Weights of a small GPT-style language model, trained from scratch on English Wikipedia: vocabulary 8192, capped logits.
Each number is 500 + 40 x the weight over the matrix's rms, rounded and kept within 0 to 999. Layers, rows and columns count from 0. Numbers have three digits each.

# layer 2 attention output (transposed), 512x512, rms 0.0685, rows 154-255, columns 128-191
458540501456488471461523456515515538530514510479510497538507542475558421457494526526488537534529565453542521522569527476601500491422582514489459559484522493508471443523484483587475470447546475
485494556531572538499515543522535630526451492522451492457464488444479564511546535484483565471589596498502533513429522405506539496503524546551454447519476532468443500493564533454491562479523525
472543482503522472533522511469512486463505542532397571465541477521538567435479537505494552501554507495456445487547481496502465521467478559495547519484483437481456501523473474519531534489546507
517488509424498458418492526536527502467508523475469509541533478490459493552413484558496462502464557501474572421492463509508499577469492497505505547459464535457532515445438499554511547466464523
498526445495574508515536496498503493528517520499484484508547518481384565520467499510476513538574492481506522463503503582480479517486512553493532530477505491474497481509506509453510506533532507
502474509425507470485512526496469470476458539470487503502486508483548544565434531444523546517526536536493510453556500441479515543453543482439469473453470513491478538472514488486521439499468466
467465468551494505443476510573509499434517505537460399580482587477527485526510464518462488495486496491509508555563506520469439568416494471480510497505459510465498457532542481518546452542485511
478451470524487529499470545437471458557509490434456555537445459514479448497476515497465457512499525487537531480488492541466491520498478430481501504414498470471469440401492487478519491476540511
491536466518470517521468490511474527518493491520479551474532472527434502493507506510506469512478469511533460475493480473540463544522545488498487556556453503527446441476446480490456531471445532
447512539536484476473442459489427506529432529447522504550510519487447517483463515508477510423410546547535552465498485468502486533491536528569531488488505479478478508450509495535511468512437499
487501524534509508535514539553537543450554470470574500553533526480465512477465538528501479541492500523458498552497504529489501495513533524522485541496454476542496517521471498501510560477464504
445515503531431567486461502479551491415433459511490508513440473486473505495491477528535550508455487479522500529439498499494441527500490497470525551546503549537491513549570515518541523521566497
502558540542469454511523499510497509595527449517560504474477489490480489446433486501521462480498542479519541488498524505521469501485548482494502517509481401521442449508462511496486481525542416
519512469513478606519475507534454465456461538499472556490530473459532469524519533536440482517515547500498471467533518534489441502452524489503488550488512525601515470521499465549510455458455545
585461486531556546483515468498509566437539498490497475531500523425517458523476556478568506453558518536454483553547446494520564473475466494506459516560499595536519456501502478529540496519606465
530463452414453447467555499477487552492491482542526522485446444464553556487459492460496509486451438453456499488455456460471466528542455498498506543496518538510533462503460534433483504502481464
419500486470502506470561501556485541467531439544442470469538499488510489527455450494543516523468415475523491512512513489460478455487459524504460521505500546397535527502511488441481479498514491
570463511529522477553526547539472498493527483536467523485447519502478522498507522523531489514589514454427464465560542478430471436485498466536481419470511427530472473582469485524449490517488539
505470511515531510502569567450488379463489506479459473485527482523477510516511466526494441486536498473541529528559470484520460565477455478470493487470485524491505447536452478547575483513514512
568518503458468454470541474505532512528533493473477507543518500522515507523485570490435474483511469442478463487537474419531477540456535540577580504420486404578518463424505534445419432512456487
432525565515535485487475494501476511487469550503582498534399456446479486452578541535522442508482481481464466552496507472484510467507486502495456463529489475515479506494431480525482516497559555
452483495521486508541487469498457541487513529450529497489500437467471577431517444523519519481466488536496513501514520494502509482513510508492511526516554503491532507520542479482511495511525557
525475561530498536557481428517479473507487468524469505530519474506483566496465480495486513543544448439413545537477464521460462553476482565507452486486474514444474589490520520403576481498501514
472485507508464518430516550479510489501488485467547447490510519518421491531484524444447496491489506483488512440555505438542435527469498512516496462483544489469474506462500471594503484548457486
468504469497414495480512494446528481538461464445483540524536535534442453505438466582492466575438480443480456533498549435518450497543493528510495474458475494556511565515524491467478486525520499
463447527510487504499472543557516507524551498543486483491500526572507516496560568434466488511465589441514500532504478458489525541524442513555485511466426535516496470502479549578472544490541485
544484558454429439425455509547491558461489476508536457457520515462514481465524497482508512504524518488504562452466476476492463545501468542476477505464479476500487503463503519514461514409546491
487496553521484539492456513465541505490528542470515589505516545464520518528506443531450466515543538525504540557496533526516538462544486492529416534481520441492552426516482563475519450499503514
472459537431535519526434519529553534507569559559480497582515544482542479496536470519534527493468516508496495502520456520493462499538505494534502519533506469511562474502540515452451522497486567
485476504464496468480437492448500497482489551496457513548524458535472440509440517539524463480533447529476492493475449496521560484548460492545493480562474446441441452451500512495481547514560410
536480493478507517487462481499479486508509462485473494483534492531553496500561496433478524473466496479526566518503518536495500465517530512534520464527460425491540541521505516515498493506548469
507539486545514509467451494461529536496506497485487460474480535547468516578512493511466483512474537526524475425573543497492509491451409540518409493451472532531555471502555581464443576478529508
535489483530478537551481450520467495550458464477523438529475527501478499493481458443553513530497560497516540466506488514503554551551484492496474518489496515547531547479508494545582471564518471
591396466501563577492547520475468543435495472511482449450471465507535463438431447517459515504536467531528539529496478490495507495483494499503471456452466535513457564533464427511501525520505476
528499443526487487467534481465455532462522473462564506450523486539437487477435499525491574461502466494558489508539492496509459497551515527473436542414509611529435503490520510437486474492515493
499479483468480521507545550543527480467500508480483504512442462489471475532574485467452476493443448482539462474550530500484484550452505429502426539487512501513494543520542469526530505482469500
462464505530414492487487495516562550513482489493515490534481483516546493502547462510503442494501502516505542533521531549550474461418570478530479472557471451483444453548461530491514453516455465
541498478486512521468516479501528488459460503561484478449493506522556410516488500484542503499499501417565511500492503520503500495534504451528507519494525476519477505448454547514446493521451527
481437461464564588492479534567492439527495508500512479487570515479445465488477479516508515556479534531555476507490551505422512491436509447450495522505521528472438503520473488601465466498484529
451504479563493500550524554553550474502483529512497588535519477470449518448496461488534537507494520443505488502505512507520489524500485498491523452510501530510514517483482481489504522541496507
492535471532486501504501477474523520476520544443502535430434506493507490506556510406516504554450495478534464492535420408522475518488515512459477489491495464518525513476474460547453540532470450
503468475463455480495505523498559504454521524505462503516509512553539468501549490499438516455489490537510390519513531512539500477444450483561527492490539489446517537507506464538454548494555589
469532493476489498473491506512530501476542525468435494513482499496513479542525515452510599541537519436517467460530481494489527519512561502572432571443448538524493542510504507477529529516438528
492553528513503451430487467441542529461547442503510460490531479499498536512540475489478489522467536474537478482479504490514509558505482506540501563539466486528532524501502443522527433534519463
556481497506534413413533500498494461440553504513541513526471504576458549461480500490562599515502480551484504482482481540529488472445489546525539493440519539510469488478536436501473449499487523
476478497519560512578464556534461462475478550527533458497457482550486468487566500546532493516481463551497564542469510566495513476529521523553524490551456493516502542538494531477564505522508510
494489530513461520521511480561501563537493498450483510526499497532512487528495507551570478502474446467551504498499543555516483421442442488501514468523478463580505511502455508504557497480495541
490540502458520503577499445475473502507475507476458549488463522505524516504436468540454529497542548543534492456466539524486538465536459491511512486512485509459493507525562504528452443498551494
519499529480440528433491459435455538518500565451496548487444459514497450524534498486472553514510515497481487479515505488468472511491466543509531517447492491480527445481481456504510523458504497
473520425545506510500492519494547430511559511533544533455491507474531487487519482569506455490500513398454523520579420515465487489452483578458494489515481472557461494533515510530556500491512484
462477541534409485498433448505505544509438458516524511541537457492467497450501479514547512495567448565464546521438469531483503561546522548537508443543522499472508518493496513535502525435521490
503448514469478508561428511503463493540476566505497602559482525520473530501525506527504473513523486476487535502546487439435547529520440513526525536499497494511511487475519486450467428493586443
549397563509502463479479501455525461557539567528509489511525514527484506487486504483529506482531457450500483512511483484456448437473475451429553513520496504501507523539534511505538491452512512
468541457423506496505483536525443541481577534523498488507514544505487416455520488508524498526501450488487489478506433556505480454507518489538489509422485502515518511507524509560478529523569475
499508565437516505487539496541506516422547508545482436407479446466549571495508438500463493484506492486515533494547489538479533445469482498545553437462526430475523481492492514469531379518440518
547461473470463519471529498479464508540548541484550551511561498453505499493503435525518496507584467501508554463413551500505407575455496509522509545540501485517464551487475524503528520532430487
552457561516578521572531509498537525499510532576533445529498500554509579558461482477494533576495495513589450516476516551453486560491480469514503515470498481565476373465496508543482484521569579
440473522499490521470527525494554463551556463541517473580534456477502518507467509502502553525486550476480470482485441509484511498514448442472472527507495579542522465456488496483560565554488485
517489472433530483473508559513489518537594444539433515460478564546528485544478583518513555478495553485543567559483474551576459504536497516478474486501443497493506478497537514460556497524504520
527515432470449513475600456432504526493477522519534555562485527483523460508475513491463561511518464485499543565494507482537494501474462481533420486512484445468490508505542439527514484522518486
507539470506499558544546448504568510498474432509499416500532478441531493533512542510460494502518499566514540513487493488477516503508530509481557523527474501516507560517587502594499533503479541
526451461537507450463599521521482525514493503557470509477524510444508476491524475483534527488490458469558498518521516522528473533501444500505456454444480477495509501497504572524526550459498487
477529552592505470489461485516523501505510524544543551571530534478518491517545509519466450466439498499501575437472535501422521492435534510527524522504518441533475502548444518527508474492460478
462512511439549504477489459466496469427501470525510478456528544488523466616540500513482469498557556513492516423541558514473518501540497511501478519453486515420526538466488535543427566423467438
444481476487516490369530517465569469524482428518473573455484476525491540483510528506456525492518537491468546535473528577456453501504513498473446428495516482486476538516443528442491506546569522
467530523459537510472456510574518480502495473510490499512486484454533505481455545525547480445499462427507506458495469480462422523488452540548529462465465574484477549491538446466526485491522492
484502533463493493481483456519574487508506571573485500577469443486437538442578459474513514501455477512484470483513526534524503495489462473518514523473440463514474493506489499509554490479561500
531485449524489465450473513490497524525521484523509514481544520468526474513528438504509457521485442565591469520477465484455508447490404444502558501508473531521495543568524535509482530545480431
510523514499556509514557528497520517456524501570380475493451494487453497460506475500509464508569454562526485497563519480523503499452476500584572549533563533515524518525467471508545541481558438
463479432492474480477489528525516543487557533551480527457464562478512502487508489508429493556475510505558526451509475517456431441471562549475543510471523518558493475497501476505466522546452490
479500545467528504490497493435467524472521504547551524463502555453512469533502465533545474538567515476476463517492529509414536516498520472491441507489513469532507496515440531453547510548514492
517499473506384462426490464490499508469481439493539473508557491522499457496528553466459489537467520499474494506515544426535514458559486491505479474517524525467475491463460481497484432521461527
539462519490494530458467527484481542562471514488536472515524452525487460557536525532517500498506451478425444522486450454475519502525555508543546541550468527438448547494571510545550457519501585
469514472479452543516464480538508537480473497576503502531518499494435505506461506524516492475493482490435466539478518515525472489507451467477460511451508493499565499470471486550493498499489500
535565507567382564506495514477503493497489504506537425587511493447453467504554499504533486506487481527509501565404550482455471588497478524559470453507559470497534474480454478487430538525496499
532473510488486524491501517460521487525462522512506433445453490527535494596463473512499475505505527532468515484439560484537546504511523504478467502494487455510459498463475564527494489543522510
548554525464527505572502453502511464587501481456521494517491455493555522483537470506487500542566457490524548501515469450543465471480498481417478517489509461515518545518575493437471419495440545
531497526516488505542486490510623444466508533509543563559445541467548487497470484517500540566537511466541554476432490579512457488521494511493526455513478497481466504543485451540537518489466469
535501475566520536518501440531526477555538493489469500510508494509491511467552462521518493519477488445531538479545509475507455525512542509510525441492479517532519459541529475568581452535542450
505440582543509533534501511472458502475437504532502516538465488495498531485513466565501501500487513526530523467477592590578490429511509525456482507505477522515522524509490466489508514536512466
514528504554503553445477472534511534488547482475530508517533541506490491500448449492487433501486462526522536473525495587491482468458534488577457455521480484449524514425576519529462448485473448
474466609405544518440514439514473519476461500455546556542467500488551492453516529516461478473461456506510513493433527484485390532512515474446556563503483502455560469478432509531538524500458427
491534492432496490475558499417446481560521514486524533526543461471522520508479497472509512501453484563594525464537565514515464559397477553550529539568562453559521516523436421507558539490492515
541532461483521480515474468535487584449495519519474489533523507552476490503472555483539538543479481450494514471495498465481440508559526474512467487498581539508491514551507486488515523562440549
490501487519516526486516497419534512496517465529491496510477481486516489479501556538473488514512527525548566526514457496482497470551559565501459534572462552539459467540518559516500505543530514
591497518538459477507484528487563459550460507519427569564462486467481532562489483503517537496569440594475520498555471475518451505463517466500563536571550513511484484529447479548529439546450460
522484403481481535520522544506458525538507448486479502429515440498459562562524460486572502513505495472473543501522534476516511491437504489485501519458520550501517456490513442491501450554485474
489530527484484467510468456489489512477488479480524422563531532496463490462498568505433529461491479464489465465549509529470497483520504460477535423462532509579489491577456506409505457431547471
524447514518474514494523466513516524500577544485557498495494473507446522514462501506539540494475491461512479485472499501541517487442504501508510457456509499497529546531521508496558492497429479
519526528469488527521521535517474530520466443503584522547584488521472505451534483462506471462505469473559437444453461494472539486553524462478460520473490438544445509518475529530505481521461489
459509452513504495473501514566483507442414512452503533520466527534465524548499476482468422532502497452484462492481537494506581514541507516474462516598517487489537559464476530475457484555543525
487510516522502494522458571484497463517433478543464465510473542524536505409451523482440535520536515517607492530471491460537439540533527525497542459499441465469520539518474530545454494521475484
508479491542490479506505456521408449508505530487512499482526506445458478489502548459434457492493508502467532477477492466609537533607523461447463506508531516496446492511508600512500481594464524
533498506573434487445432444482482497478526493505497462476514505596572496493485427489427495484527497496518513499449497531532493521545466504469495530527525487518547497559453447500460477503523491
527513411522541453511485483506479520475555537539463456503493470538456505508531467536532508523492498489558522500490519526475532465409458456527480563495488537510533521519443511497589538494494516
523523520460493489433487493506502476513518492501497474441509539536507488498529468513543509494548562553530531564465461482516567485470526544565463477516448446480471499467467434454484487480528506
478492500499508467459520465542523535528497421516435516500579486440505547467525533488502501482515473490529565531522513541524582537462512586594511527469509506494473471499514500532598525500491540
496492452472519504484546512524524507476466528423509508523527457485537531505444536480467505488482462496532537473466548486468467437556500519551467509518515490420487506563487519541469476524542469
462462467451425457462461485564516422469524492529421555484533474480511516535515520453498512548510445553518492477553429512570515513517489491379423575522455444483507511507528459480446507475457500
538495559454514536502523493542496497419522538449501470493507541498480569498488498490475509550478508516479471524528509496545418526573569536489516556475460522468508509513464490495550457544586490
473492513487511501543488518475497539496473465453504545457460537566495536514423516482547467526526451508474502492503517494512531526516504508422555509546524499483536537483513478518515546479496477
513525572501514537421545501523548531532500552510504526510516486463504495493470483457545513497494474485485494480474515449479484483472461493486509491488520515454594523516464490494484539497534515
# layer 2 attention value, 512x512, rms 0.0759, rows 155-255, columns 128-191
500462537477503639482510447497512510530605511486407497559492500558478516519468502494506479389492449459543516480452497491578452456515471470509559457523452478488489503625488505582494572625523524
542498470506491519524479499494539550538569472423454479465417451512439482531495442457495461534488521517493491521524478469502493442501502497497656470506525494499457518592542507527514527568496478
494490502512503514529509496526506499544556481488566528522519511477520482470480556527504524544527527476479436548533575502437532489515542543474405495499505519492563494496500500557496471405463537
546476483529510401527520508482480432494528458542433494473523525543480472499487462516476481478494558510464471445477519493508471532503570545520434518480488525478588484428495497504481457428477485
504487475505460493459503559554488489467516448525542473468557497565482494547527466527529483442487509449489516524492537504531458487498482485508500482512553487494585529414517451563493537464419545
492528496493503578515495506487498516475400400526492500496517522467595483516515454514514548497492547557543504477558511490510454482462465496519390466522576503518509476509525474593517522491526508
466500527489519482495480457502494564473451470545571505476589486496507532463541517489492537578508526487491524488480495544573520502463516508475544502543469489504545488438547480477479548468559476
518489515495468481451509491497521543456587524484507503514507484497478520537504517530508443552472476518509491533520492429476536486486465528484497478487484507501424496496518523488489461456491461
529505502495504378482518513516495522506446556550548483552548484486497508560460502549485520608505454511501484506518496540518491521483518520545490463499573501502585488537504477498534509443485565
547515506446496405503520583478480549483480480536535470496459501449521484517483497524546480518448419494483471496462515524497495439507499488500500533475395543533511506389517517443496493536516447
524506487470564504483507540495492473480462463491547531413468499482499498546497539501481511586469496508482482445537540555492512446507481490430480497480432495518555521484457473515520518503476429
481524475489504491490500480513492419479463439515574472487466486441507457534507494511460548577456482533480464440518540485528512467502477491513383491529527489512555475417499527461533490525472520
523437460493513376453497477557528506481491471558541527515466502520515473507485516560515461553488471531499501474542531453517491489502513551533458503461583485529511471519482486502544467413482521
531508504491487412510469497540494556509535490469500548483525516440466519569480503487461492557483438465468516525460489495530479514543501516533535517453448512520439498505515525474483501493481489
521485511468561534477458599506495449514499600517416523460502518514516495556525464493480526505488485478496505451437449465456490479470552378530540491510516474535481498444519464509505497567537496
510484488505495511484495578499517492510444498524493520503504481485561503505480547556467581459501460451475487454507528585456535466506493456527490494514489501504642522531503485455489448498470455
474479526499466456499516558474474483417466449520512502473460480540568497414503501472507483514486469519495511503506463555472490559471528495511430480553505544498538486425551431560528521550579467
512476460481493463542461509526511524465469502515470520522455520503482503462482483474490613464472571497480497474522517540496463518492501498512611495515563495512453504508574429487480480494475550
488500494496474509481529572527503450475465540488458503454504543524487503604512466489507414535455662522497487502536472439508499489519431604498508493496527484500454465576512466430515469419406526
504477486493486722538527431499518486519497472458478514511448508499511495489508523484490445457521496430542579521502507575544534550493446401504561412444579496486523518496512523450533510567520447
497479527498488428467494544535496428562505620501451470505487501526577489480457504476484521471513376469481510490453489538506487467572578503442547583477469508475457521535467479462541445515463563
506489490503429564514503439463496512525522490501541501527603497475480502457449499522495539508500490492511511529518476417547509471549496486457486479513501514495484505513498470454467460569452503
514473488479494482464505499491483464531504492500429502453546502485484458476493483498511523564515438469499507447481520484468493482507456544519480492474504496503490530548485474451490471517459483
515504479500517465476529530505499485489485558464481480509540511500464535523513498447498552538426485513525492469470445428541526477489473528516565542487506503531473482435532509515478488544493443
535510513476485407461480508532506521504491473505504518446574489540505498521545493523559508481510575474498505497513521575447509509506489580423545518484431491478537499516534444423488470432443472
550494469488518513509530532463508446496500486474410516486449479488521528513532486478475505499498489482486491509523497516463544510498533457501575468473549531459553476515488491539517552520500507
503522443480535465481531506489495427501523517497426421559341470455517531422487500485530500570508454455514517514527494549554520500453524471478495474519508531453381469526459505599490571506499545
474487537523504510573516509483493482501406550576492454498518520519526500498511446529475528542477523553519513477491533557439498459457554624510394505491512497534571482480493490564502530501500571
518495465468478502436442533509496435464518493484505516482417540466511540459497537539452564502483553455514460501472494515550500507525523624463554555440470495508565482501481438524450439457508506
499547467499479522506493513495507541486576485518564526510435466427515490428497519530528522510538493500492504475468553494344428550506501478474438542513553479499502496477507491545517438532482542
485527475502574555477500506518497618515431527504508530465516483487473483512499571503514429519445468531518451464514438455454568488515511538461528505494515518517436515412505545483514474443515438
525484538521518517538503521458505551512520525480533474520483497437530469595543495522469516456484424473527498538502495462467429523515504539503476435505527487500528492585487510514512499507558445
479483494528538459551492457500513507541530463531534559565543504436509501414491494522507568467489490519474490499520557458444479533476506485515350569545525495568542533435557550406501476550516476
476499494494504423446494474507517517481471506555475478541451460454488501474526456439505568438520411475481484526474549554455525474537488491493498487490527482486519527456502510422519512549525452
453551536529486408444498548475518521517482544539555556493583488531511516554513550469592488555544495568516463524540482485475550452514450514416515488546381506569538522432515520459464465475526383
475459515525472439555512535513479562482445487463527514447530515459452534536473502547487549527481535483498499522536482433451553529502465527457451434524526505501454512489458501494508495519470549
433486512471491539469525467506488580525402471485534496437481535451495508531527514493508494565537490521493518462523489389504536511532507580489416438508428489486436503539500497549511485529515536
458517509529532474475500431493547464502437507485552488576509473576459512554573468479501478557543528540506495508496537575500482487514484525516516510501522508455520504538518505513509472500508543
554477503464492519513510439510452525498577478494538450503473501486496482462529494509503528407475469506503475475511514499491523497496481476510488519523477511501441492441502557488506563441521519
533495501488479460515509547479483485505452473499496461534563499527450486517463554494548552623462536462507508481575528574538500494510510533534536492492536503507517482462541548495498497487523494
517526477522523504507509470472502557475504452473511523478426457469504503541505482488517488460528532449525513528470508457442496541509494553497447524515542489484493540558548544425513508542485463
520510498476517421484499536515484484519520489471574479513480525482540489531492551515487492563494514469445518520484568646448546435537533553492587564476459525501483504434489481553487465536505447
483479510486526587542495445471471530471608487463482511498566495525458501455503435516533511491518416475542515510492455572537485494481557523476442470486563495489590494485512509456500460469514525
472520520570498500505506470496516549503511543451520525590529466482500487475508480518513505382488500502535516533494504465464515525459454441472589466511568494488451547484505457455503505471512395
532494442513548581554523481477473523483478501575452515593534491486491521492501477537467483454545424472506504552491481537678508546502529432474490425508611498467582515453499534489462538621529617
506465489522516449488508529518513492447561548507512489490469462510543496488507491493455471405513481511456493535452465429452508475520526389517487462473456513509510522455475491492509538558504477
529494509549477584549509490488465498489465575519510491498536495510462497493482512485486481516454524486480479550513466444453517565453539521504532529525570497521516539507503512433488539535497439
514488530519489475514504521493499516470459538509541528500528477500524525498519494501506441463504501471526499501484522606444453468468493487523547469496432520487527521450491530434507513446536439
447506556493512512451500559524492504515440562460560479533602475510495525508509520500649556523523557499504497551498476477488486457496412569485478617490534469522497486454489471513502455375439462
483537501497434451509467439439501512454457484574539504522389450439519501474499518556459476478510482436540534553499547402468504498457485484469453435518514487481529524495481518496474531633546560
527477529481464496480462460494495560514503454465497472479525541493486506572413537530535501498506488461473514462465463488495463517521464453526507520544436530513449502501513446375498436554512507
532508493496516452527494435515518485458463431537436505591530525551484494545511431459462517450483517524509500472543497508559426505486466465465463448502568502483492490448493474413515500495564442
487512499494506537492559464519523535514502477512447476481542490542489495564519483525437510440502556528496508527546518492471496477497457458522517510472591488478472498532457457547524527503466499
476491511517509548503450516489504495518473534550455522498465496537520453427542472472423553470499530537512484517439513473432523537501571471503493533506565514454529489518450440562509465510504505
474484464517488478483490540531502529438445422431474501504482534439504507597488518512541538545497501497510525500534526457473504482498548456501492507532456559458466482409504470528434487484523499
487488509490528459444504577504519445507488528575456474501502510561551512507512465476546407503480473534461527436511462613589500471512512401517435469488476470495502484472502538454498535564483475
528454455503490526501503452516509501513471465509414484559416517588492476461442543543489483489473460474506494501543508489488476486483493492529455560491540552481504511508535517520515446472499536
430467471541481447503520494479483550475524491512488466452560487501519516472552451498535508507493468544510496478520520456471455498476546494500503487516454496472549504487526503512493478526521477
466522536533502528520522462491520555500504446584474544464569471565469490511508456467489414529498497549501483507520442532385465510479475451493539504489487465474519510475509528425530482550502448
495486509455549423479456521520491466509522597501502452481510460500544526512480458514483515511468479485504478513488465483519513488509523574507424521511462532548496503503494485462491457494497556
493483473506541517524482434496502452473610494551491523441399494482501515558524473494491447544478594496475495513517501463462450541497488566489502505510457546475430483513475526505501516466570482
482486547481509484480531538533495443525446574541487492567463537533560511481481487487487581507519524518510517481465513535510545500514497434467467523512445510504550502456496504423505467472488567
534503506481483583467513476508509534502478532471479546532502544525464464537498551495497496478446484520497492499500502493519577474451447499472513449486550482530487471446457492449512520594545473
521472522493475538604526527490506490497446592437485486561557505537516522439506434489519467452492463486507516495490478561559543514544537427507627502481517468460507501531543487489505475560514531
536518506490462472422448509471517564500494513456444491512568494526484478470456467523485490431511505467483480544497484561414491488509473488512544498478600487496530572509514492482520486541521476
494545482488517492484507489474499501486546480494425495541532489477492483500450522486488533499512494493508462474501537501448512469523495499491436523491575501540469493539468521531501564466447524
445507533498519528549526491480463401495498548566448515490555529549519535497469492533443449492488561467494503505492489519504471465480557520485515464528486505492530485406465479538472501493530527
446490505510503389506434493445482353424480526493560517534450550482447490471479508460514497505475595480512492403482552481483548476449506530491542491497441488503446527423503520499485523519498479
494474496513501512582508500504498444521467513518528535538611513534473510558487444498522487478501515538449517544504500502513487527484489552457483524472595510474459482490494467527487486485523536
471481512530480470456511469482476465510527551505543532491551464520484479476516573499474591493529519492515491529443548562457486527481539532473494470502451491491541477478517514539476464431524499
496494491495498516495483516536494480472511560508536499528392533525492473463502475484478578501539550493501531514522505515496558525524534497515595486522478498500479480464502465510496519558474461
497471511493515468549486444511494549476451448491511470561510454479559537449508451498520516445496511519515501481522508533544406474511495546486499453492472481505496484445496519542480574558535544
506511516512542500522493450534488470491547474486516489496562529568542485519470478468488503474517476467507479476507512519505537507524512446462466477496613485511522510486529515483523467439502502
497513493484548462411478461492495563505447545524531480450387486486520489472501516524482464547487480489525485493455504490515428481520481537471579415508520537463516500499498496511505551473526496
504467548485522428535475461523503427448540489516452486490517521506529521443481440466503526505522500474499536491481465564510541516524534420479559467509485507437500486501488483454521507497549486
542477543454593463509515573481511533500519484506460484537531481510492508521474499458438494467503432476507494527459521530503570441534514417503552408499504506515587541469494481481526547520525497
483495475487477522515540421507459548523433563445425480494489517508508482442472508557463536508472447497517533492510479552480577523457449475512529459517574488487577499489455517451520478439454506
547466502488559516522501543501514437472461456517495490521494482520552516497514483491532455566467487535519528479533493536453465543480543469499541488505573493500510511582519514448504483462525567
548497556473544557495507540456509459479538521471539492456483498557571504503510464504533527390511451472511491508408490455586494479519445495511520489481533527505526505457478553453503530472477546
485506524504532499528455572469489501516440516533473518553491472530556492503530494491498471482516428441529532533458538521485471545494468493519479454513508493517462515469495516411484453513594508
467490479510522448502494479504493507461490523558553507514514519502524499502513473510506469443484589483499514526487506528456538519486499481490474481521480495517470500538500501479531505467550551
485530456518499524519489459504490477471418493563532520513522509477518461540521554529523529526495532393515483431515494524489562458466533484478508472502390524515530517544453518481500489508505387
495504472511470496507547501523479491493469472507527459439618503513501495497547584483539506444518587479471456499491496422476506539488486522531464510522545477512565516479496500543496480455493546
488512463489532515515482418499520540485537519510510467506463494586553487499525541542482440494514516488514460498514534465488519455494456494509566476487540498489532502433502514574490481583470486
456493484486495615511504542530528523500473470430526502443506506464478490444522460487591445533506567482514523509535490497459516486471481565522509531450406517482554505516569503513487536482448440
486528495511475577483509449494541595506558496504464475470461522549502497518521481505491543368493504535488520536492501419481500451520484520492519466502550477486479528534499446525494458444523506
424523525521449497521486537494494437508484515486557558456463585478506489508516447441458482501529537481506507554556520458515457513519546562514535547501453457496468489468503493471462446503441413
474503469499566473595517518536446551485508459523482502504553519458533498581567466544544548464584466490482541502479491556480555532503534460495429431510485513480548500468475524575499523488488541
474506471474486512559521494484474475509521558502456513515428501448489485488453528495526462485478537520504511483496526575537501519484517466482538573507586488510560495482519515503509493517496435
496539567509569456460462553474514563490513553448494501519441506466492501491512488475527592545499478479454517454470515543454480484501531439532638525399518537510513493517468500527507489445494449
543477536512463539515473478503497451506536504545482501520489483497499543454468457530524538540532536488503541485601511620462509529475551487532482542545523507479533507486492424515514496539478592
519521477505542437424483479489485479548481581573464502540553486446527530495485504525415627498490468457491460472512519518470514488512548612507384588525461501519565518564498481552466496478442513
517559491550517550525497492530507470514455458471415465554644522471517468436512532475520562461519536543479489536482547464441481487476583526489584549556523495447521497542490496541513454491454489
514488536501494490511512461531480484507565536580464484530529482492527493547483498501501485387481447532493486435494494529520459486511506492525503491507465502464527484507499469522506471532459609
525477496506473488593539493503512497492430403489508501484565521560467497531517504498498529438485524528539515484555476477492441495494500474476470451491596478544506479500527508460482450438523518
471532490464491551492484491535505443495589479530505490482486512520485501547525472528582504457527496445517486435515524519428494444481461495498513499493577495532477502543482526523491480497491468
507503517495564616497463519508533536504478493467540454518455487529497503598488503485514486467522510517489489510479462479521518469475506492476581470479402543478454503468509501447512570477444513
462498471499463415468511485514509384466514526502532457451533480486445499506540496484541536544490618499540501526561502532616501452500508565510555583508438516493587477486477465524528472403423467
465479510521473555474501478543495497514565438461473441509518492494501492559513473522510443524513539442527483560544521513477568469546425543521602469500562507434461487480526470535532554513482603
540495489502442455478475560527495448510449487466548529505539544457541499490527504505472423543454515473501498518528507506470559493505515507576475518474531481485484525510505484439485470512513490
530537490461529467517509461498508635515521505517420501524546470524448472538503494533499531501457429541473525484479496507499484510487473441519532508483474492524454537496529479448490435496525449
# layer 2 attention query, 512x512, rms 0.0755, rows 256-261, columns 128-191
498496590501513380466557560520510482492436541448513496515453475567556485489467457530558474488435452502525476452506533423496421502516504505416515480467485483400478528465526487540510523525461539
547502464476499467500486512472499492544564511545479480468547470467486479570536479482451481516500474519512476509497452434438474461525484502488510562479498469541541534510512510456472503479509420
516500497500455432497535532516536440529490552485487440517435485585532492476519458512493464581490517498537488479513545473517479549483556396477514516496500415452539542475496510547521529481541477
545563556455538448488533491460525543523480544456448564498574529538528487485433481495474568424479525493453486461540542560394569523498500504569441460480472475463459497549512497493543509514492535
461524487524491506471504584489547479521462579445504481547494529457494501455480449454528475500436465522485474514504526488542453499517502500493515476542466511470552453512473500570456535469453460
496516497500504512519495507489508520538497545539508532491539487492492482540527501503534466546468478492551507507524485486493434495520455499485446541511476492496442526489522483487459508505512535
# layer 2 attention key, 512x512, rms 0.0746, rows 256-260, columns 128-191
513483519534455497518433471539482555530533458469537496505457515520477533591459493500524441497468541520502503518509438460483490479482520479475522523532494465516546506524463479501494517614489476
473515510493515514478499493547553515491517439445529492526511504483515479498538485519519515455519579481472464552531500487413549505558441498475471488485454460498489525501464533569557503507530458
468498590470539482442501512517547547404560479482490518487531577511460515493472545491510411475481436519535530498522492492446526510528503487569497481503469525496500481474471539487501483514519495
490490505533461471556472436517542555500559502509555475491426545491582553500503440558525450471561461509515469481495484525472503493432578575460516537532500513509515529488492501557502462519514489
486424490523478523500530548477529529504544388495501474538496549538504461501478513502571448480528516498502508496530511433529546485499504458454450534512481494528481493444537548547511554464513449